Each number is 500 + 25 x the weight over its row's rms, rounded and kept within 0 to 999. Layers, rows and columns count from 0. Numbers have three digits each. The size before them is the row's rms in percent of the matrix's.

# layer 4 MLP down (transposed), 384x96, rms 0.0277, rows 270-303, columns 0-95
138:503480509505483508474533521525506519478509481528528553482507494508476501500500476497503535500501545531523455495540504506505475508470497507480464462449548491477515486497498547460533512462514511502507505519463501467471491482492525515492514443463465440462493447502513481471484501510523487463
028:486514538501511461466523477503551493547493475519490504497498542524516497479497485448519490476475526518474481506459502533473467506534496499529539489472521525509526493471475509485461491479535480523508561503486516536500480487506514548525541458495516476481497522541524505455477516498539516514
159:503531504455531502536481492521517448470483500518483453483509522476499514514468504487502504494464552490459496490504468502499492542488469481500501496504523536490489486415461499500483491525495527491482522511491449525525538488497501504516500497487480532565503476479474479530509450491482515458
016:487507468497519452482520535538494517482474500570494542482502519523445499504483503485504457500500505470490507521497486489489493522504492453487524472455561531516522488489466526496521536513515492489504544501486553505513545489521519499510513473508475481507513448525494521455513466498543513516
014:503535466526477490540479518488481492505459464556498487478498546506497538509456501508502492451475504505506480506501433473468554489528506474510489519519465510486508495487494503515520491518481569465514446542482532452495483517505533480487500494517533477504509487518487500493510470517488478468
015:474504507525498476516492461503515536488478468514506502455521479523536548504505499500534507482480545453487529519485509541462536514498518489479489522524471500531503538513462473460460488498519493489541515532538510486507446510537504545468483486509458520530515462541504481506533481504504522483
142:512467478527525513456487513486498513504500462529494515535484491506545519506526467493540452520441457496489477519485483526483511509503504475523486553499478524517480509517507520491479494489501516549519466534444431519496473508475515522502479485495528489563476472493510483512496500499527537477
015:493525448483494506492535534518503474478492518549485553492480503467465528505521492511517520526522520517514514516508469466481483518509523458481488497473539481475509543469491512540552512495466470477476550484489509459468516506487533473532529454515482482495499443491516508462477484494506510514
022:503489535499478501538488454467539497532506489515528489514477469506544491466533465515519534478490541496485498485474511558475524473508486575494511509506497493482526503481508478426486472459538463532508497522522477497468475484494504527495490503506512506454469534539492503491496512515507477503
130:513466473496558514469467498516492509478520491479487521510497515513538453515491502508459487497491501491506539503532536488516467484503535491495514471548541513478495452490533513487487465529490506473500499453501462539558512450542486515502443539492492519531525527483516524509486490473490506525
023:518476502482536490521478505470471467464488533516523544508486528505475492538497531520484494560487509486535453489496495475525520499464469430480483506504502548488461524517517522550499519516545478493500508502475506516500504533543491452462527497503523506507511502510484502533478496453515530484
019:505510532485510511504532509479530466529492489520514538509471527490488520502513504516469519485477514527520472502484482492452455494500508499483511468503524513491497535472482503508479488491489507503473564481478529487469487499486564538516560410505509454477508502533508494482483532488508551508
183:471512502499427482561551471567483470488480507496532523477476495527482473519508489481465550511512520502521499470479491460467473463544469446499488496496499481485517486503488491534529510510490547507502514521507528498469492523494517506513508514496527534508507481493496505474489528451500504540
010:475478521508495438512501478513526555491489494543506502471521481547511495462527466493516484454497518453466512509497525514465498520491508544479536494498510492517549500497468469444477517504539456511506545518532522508513503492514517524478485478503434511494484477520499508473545508513509508504
022:512457496526482482511512513467500451458501502518529489512520506533495532496505492531515509537494492459517490510542507488488522502438480491479494482505472490488467512544478486530508521517517489462492528527480496502526464542526496469450508488473503518528484493525476470505568533502501541440
068:509470521525491477512519548506497549458499441493507506441523505496511507521502501539472487523465517475505499511525485520501516495473502538491501485541527487491547463516500479456502514463473508482524511555503496529520510515525515546507490517497492521505523454470498514478569479528539522503
011:505515446502488467522504504479482478473496510551507506472500499501475536521508493541527507546507551474499495526524477492495551514499505461480481519470541503497480546525465497523567528504500477471499523516499538490511490512539480470478518513510482532499489427515476510491513487499533484459
025:501511513483483487508519472479542481533522478511513512490480496473563493510511463516487537494514544540489471503451497541493484480515500547518505492490495511494524521492484499494496460441515481551495530501505530506453454498486536545522538465522534480474492523519495494495464547518504475520
225:494521498499496562518478488500520520520539459488478539475550510482490481516487541514455486508476501486448471483526496488504499507515526510515452510508549512482521479504494540492475491536514491454433473505464500475524521518487511535459527469521470536517498488474519491495477516523510493462
036:465532503512451492487468539548508517474473502518502473504534529543438504508514506451555497513518506461482497496508494495491472532533496431529520526496491496517505517530496518496478523529534462496500515521507453522534496526510485460472504516519476513483487493510493492471494439493525497500
019:462545454503491488508508492514493486506461492566503511506480492500465522465513485502554490488492548485472524512482489538449522501547524485497509496472554508511519520474479496481537507518486483485505535519483532470497525463513491509533496498513494478488497440521505523451493471523551480489
171:489454512530478524525512489481504527498463522539514522469478512484563501477487512523534455543532516513512494524490457488488483481534459507504494494472488531449480495474502535491532479528503490504511556505508484530496466511504497549458482516491464493532440493492459495505507512495494531489
032:489509457504468507500480516510484489464482496526489489472500514496511564534488509501589531506503510509501527527492473500495521518506532440507461543511471478507476536516492488538525512494494512476526492536491499473502454553507471465510498512514506499533496471490512479488497446512484482450
023:459450511514509456489519493518506566464460506534488495483514507544514490468521488485541470439491494487453519511496512523458487525493545495483532474522498497537521507496466471493469506521515495482521522525516535495527520489534499509499470494503453471526502466488524515474548490513481515484
098:512511522546509489520516523500453520493472492533475476520482497492496489496482461522534535555549481486510517470505482524499522518515502500438499533510494507496454524506478502449536477451474492509507489512500542560490495473512480532517447472510523464485506492489481523529500479518514524541
084:478457481507506509548484515517536515476509483473445469507527523512518497499485477504486461510531434501489507543511506486485469499411490542552526495506514503463513538485497482477488531546503491537504505512519522472483481463499499529494512487480546502492494480489501539494501532499524498507
117:468480538460478473492501442496497513472498481498525529518508501486467527488509512514505470469488433489445495507454506539511513515546503500464530487510482510500543527452504491482521507489475492489495497490527466479495491515482486563507569489510495542536487536486496470484504515496475482497
015:485513518500519484495515536508505507502512514497517530519511507522492482504524500540445506491500477535522470500505482464489450496456494527460511439503474530493524533535505502524477493501483495517452558480489529480486500506472547512487526432491492475499501544481492507504515553492450544506
095:523483470484515473505501453492499490478523524508520502465484515511538521530510494544531526525530536487479526511530500482489494506461525520484479513494524438480499548507511470555580515482506457510512551486525516481509497552487501481510503500534478477517482476489532497487532512497479506468
162:527502496529486489495549506493503524490486498527494486500510534514495489552537514531493500477534508474519512525538482516513507486502440494489481486514526476482532548543517466515513522480479499548525460468494478487471477509484481501439469519534495470491458484516499548447499521525506451492
204:538566544477497514501485512478517515514481489515517462438475522525457523489514504534515469480519494493499492486557456537477508543524494520496460478497464507482518517500495480493531497492463487480526506505500504501438544511511521485518528511479515517501528501505487532512474540521473451488
138:464546542513468483533516543526525461520507475522482518500473517513522522530480501546534495495485515487499522507545469471496510540485512485455487532482489476502511539466467447497516477474477507517487544506538517475458459506493547500494524474473483534490503476531523490522488511495485524480
012:439515472509504458478502477519505562508474538514485492499523487558512490458532477509523489423486528512435511520492481498466498509541535492491525495502493511538547547508495483511497493527499488492498517520512531465520492468511463505496488504512465489496501494482525528496515490516465464489
198:503486525540479521531485457508521533521461490452496531470506471483503469509487546464457511506496510506467448506488506501520498476471530500508456503506485528515473476530540537474466522506493508500437463524504480517511517531482482514499475453524509546484481499518459488512520509538499475516
# layer 4 MLP up, 384x96, rms 0.0625, rows 271-304, columns 0-95
031:449500488464512538508497509481466514443503509466494478490487461491507529534497504525498504501513451471542512470524496485538514473461504512482496513536500482501509466507533473526559523491474524467490476503494471468503479532520491441478455554504521496493531508473483484536497504472480475513
176:482466525503525501491526512452504515460516494435526467495494444539545511504511456522502531533502486470479490451497533512520512478501494513515491493501504513508499497534528496495491494489493526516508470502530522485523504457512474506550513532498439483517537517529507494484486511496502430545
017:500492521467494522506512451453517492499514497441490496501516507479529480495505481527506533505496488509541483477529492531489516462515505532513475513547474497491499552487550492478504479510479535504511456458512468515471441484509500506499499540486492515496483530473472476539479568502449483508
015:516479491498510485455511518508497530502532535483506500477522471512462442470537495506512492561473529511501505499501567497508443530514493525469486488454503499501481543538540517503490514481522472551503522453514483527504472474501467549498497487511468502504487495501514494488476550477515519510
017:547528490479506533493525520476480495482501549500484513541470516476455450490478489491474475488529478538506478500503477474530492487524487506482487496463550525441493490497520532515530525530478517516466471456481469514505548473492512463535494495517545465494481498464490528490472535497486500502
134:541467494479529498490484486515462483511500498463521475504502501488486477564521510485517494512459530495505521488502483523483519486495504464463480511514473484493489512487494507527501517521481482494528439521462475484416494466489453471528524547518460484508507545483527516527455505471483512471
015:484487555532512492497493460465521510491511485454540454520484535548529477464475485506504487488442499479502486479490500511475511508527465522543520501532461520521493539514553497457456473529493504527548482491498514541506515480516500514483517514468500521515493543502483522507512537510491472504
024:475517489493516498496503540508470500501482540484483520476516502501475516536463509473472461492531467499530494530500473454537487511489515456497507489512521521513471460493450506576501544511470535450514510489449477489531510513526510485513490498507522484546554493460523509500526479501521521489
098:498426497501524541501506489498491534520484495472530507543518486509463486508523562523438474510461508491467477523505500518498486506519499453470473487509498499510475528468529517464500481463493498481539458475530493520486463480506480541519471541531512527525505509530509510510473476474532494517
025:491477471525503492483512507535510543529497440478476478514516485487514513449521475507514502454519505516461525531483513527487511499536518532512499493512517489518526480460484487438500492471458553497507489471527460503511518468452502538549476524500486511503492482495509511487501519557507450517
019:446500479525524488480488471486497543441522483469503451501488479511511510465483501482535488471507486449486524490499502484540505524502503541533535521513490471516489499508542506527541530524487486491524471513509471499524483521493473457501468571488512516523504517506500510511512487484500428533
193:560479521526530497519530515558482434476516500483505491521469495489483525445494469484492521562502526509508492491518530565521507515476499525517535504500468509478512501535488503481496539512506501517501490475515501509472502504524506524527492518512498450484539507456509519536548523487537509491
011:526530500459503551506499490475494430492504525479477543521483504448495478541458492509482519503529477528534480493512441499530523466515519474484457503515519516467476503479493530523520500517466533473517450472465467503473479490518522496514503503509552493521509510467493493504467492497467496501
024:522523492483497517503474516523511527534510498493482523517480488481491459492499506501475513451514519519482491527490479491511471486554532494504483499500533516506530480440494526442500500508494494527517485484519475527442519487462500551567503481552487499497494504481527529484432476524522459508
076:506536503479515519498503462477492469517527524493480513551513517480474464517498522457507482491501504511530511518505520509505512468519508494498474522473494519474473540508559505521493474546520475514517459497492429523475483453472473492496506516507513448532510561480501514511456471449487494496
012:524489539508491511479516504523525525517502515487498501529492517506482451476486485487477497451497499541517494507492470521480472490535481503506480470538493535497520514467511509418441487503476530527513480434506473529452510464481512535533492472495491499521497526474518512498474531543470523500
027:440521503521516509465503517517473537486467511486508457533492518533444537492474531477515464494493480478521503495519492476510498533475487486490522504518519500502477466487501508529503554520482524443500495499468460487538501510523485444469454528493505492514533497485525517498544446472514514501
200:499543549494564532502474492500493473541501481478518525513496493474467422501461516495464513495473506512535504525481493484525493507536530529469475499479505518460504507500504516479478467505471537500472488506464484510525515495496479524483505474511463516490517502434484549486455500516478508528
037:544468512477523532532522499447485490512534510464487508474483495474575488502498496533477510534490454531508535483506498513516542466483531534474461482520503513484510457528496459477541483454492533505507512497483518515489542510503503524509492517506498499512496505471482530489491571513478488476
019:516497534493502534498505489458507519464535565467489497481509501499497465519475485504474489483464464491566481496512476473518477494503459511512498495530462509513481515523551496504475491505489518519537486441495489517493474505550503500508526499477505524512503533459487489533477565510456542491
167:531500495534504535472520482484541532501506463495497532520506502517536492471448511507443537519542510496499520481479526503510504493504530511499568466498465521490526492502508513453486517533469519512487463480499548536454451492472512512486517494519521491508544505501512541499522469498506505454
032:525510523526492518499530527479498510521514509475507480522490533521472434467502500511458463533464492525511492489494518487482479512527450514477505461478520528479517488514527503445473478508505481536474520454507514545508568468493498552503509473507490500472503512489492533515480557517520522506
025:550555485476502558520489477470502437470518503472489527521511498434494468530463500538475509536511501493545497491505472501538540478531488510491462530472521491463484510518530520515523466521494490505504475459497472514490477477503515509503516495512533517482480501491472477514453506495485486526
104:515493497478525476515496446517513495526519532440495482504534524525510479511493568446504461517483492509491551505499498455456464494490508516503518551517514499484490527550519517523512513499498526478523515498473484524508510473482480441536490509495477472517518486514494553510502498492465519541
086:472508464489542519488483477504452482482478505445547517520493490472492471513522528484485549528474528500508510481507476508474561489537526506482504487502485476499445504505541485520527444513513499499536496514486495492459530467519455485494468522501477470521478471502542496516482450502516492484
112:488468481533528536500469552533490481507472527463512507501509492568486492503458478504502518486492533491491526483494551481517500515468503526493521496511555478480505490527520558473458544489497529514513528496488466465530523529495521540481478507539510517504521493531505522492458516502526521535
017:477499500512501524491467452496505494495517438498480473513497497465520517465465520461542517513497525455461503506496514523503530529532523483521492529511515453520464496467502516499520529517501491493543457530515469502506483502491480497500496551513533508506493492537528494485481427493520434526
098:499529492556479529496478512492507498531490465470506474541489524499465453486495510492500494461489485495487489490451474488466520492531466478503482468555493527535502472494503542457443449543491523488513456486468477518482525459514499541525497488484535486502512512503517533513480480523502500519
159:460529498507498516498482491523471447483530520450461508511493467509503486444469527476541497520456469517496505495513511525478495498525536501487488492540507516548482497492520492517449490529466491466539481571498470514514555499487479519497500504494517501499566500471512475520501488509486515505
194:508404484474477515534518496476478517506530508515508539504504546466528482545443488490452491512514491509494495489440530476495509453523518508493539509514557500515535474475500504501515498464514492504481470481496516528503525532486483511505488503509511457524502499490529527518511517531532494517
139:490469507485496495474485497457492521485476492469545463521506530489480444468540478483510464482462456487495467524498531492491479493531468512541504494472499500505481445540546493536534517518508492545483476500488500526529502494512464500543499513502541473523487497467502529492470487463497454520
014:547519525477504570529478473488487440452531493502491497510494494432488479521438498506482494545503490488540487482474498510513543493488459497477448505515507464480468490517512481491493497497480508516520481456504485498485483505519528484490505478482552505516499478494502463497457509498479539510
197:491535551469542561472479477466447488487544470452516481501472515502476481460504499518465505505447508512502496511481505534513505498517549536511517478451515503474508487497513545474523479527486520513485461519498485538532491469469462511504498466481525475481498519473519519500496482506483491495
013:495442534475483513510503483487502492519494486455526489482510494526560500516531493552494532494463485529533523486520498538460508460477503498489481502559445532527506526512547465453482474467500541507509495501495519498472462495528499514478495505468478503497505526493471494518494540486458510496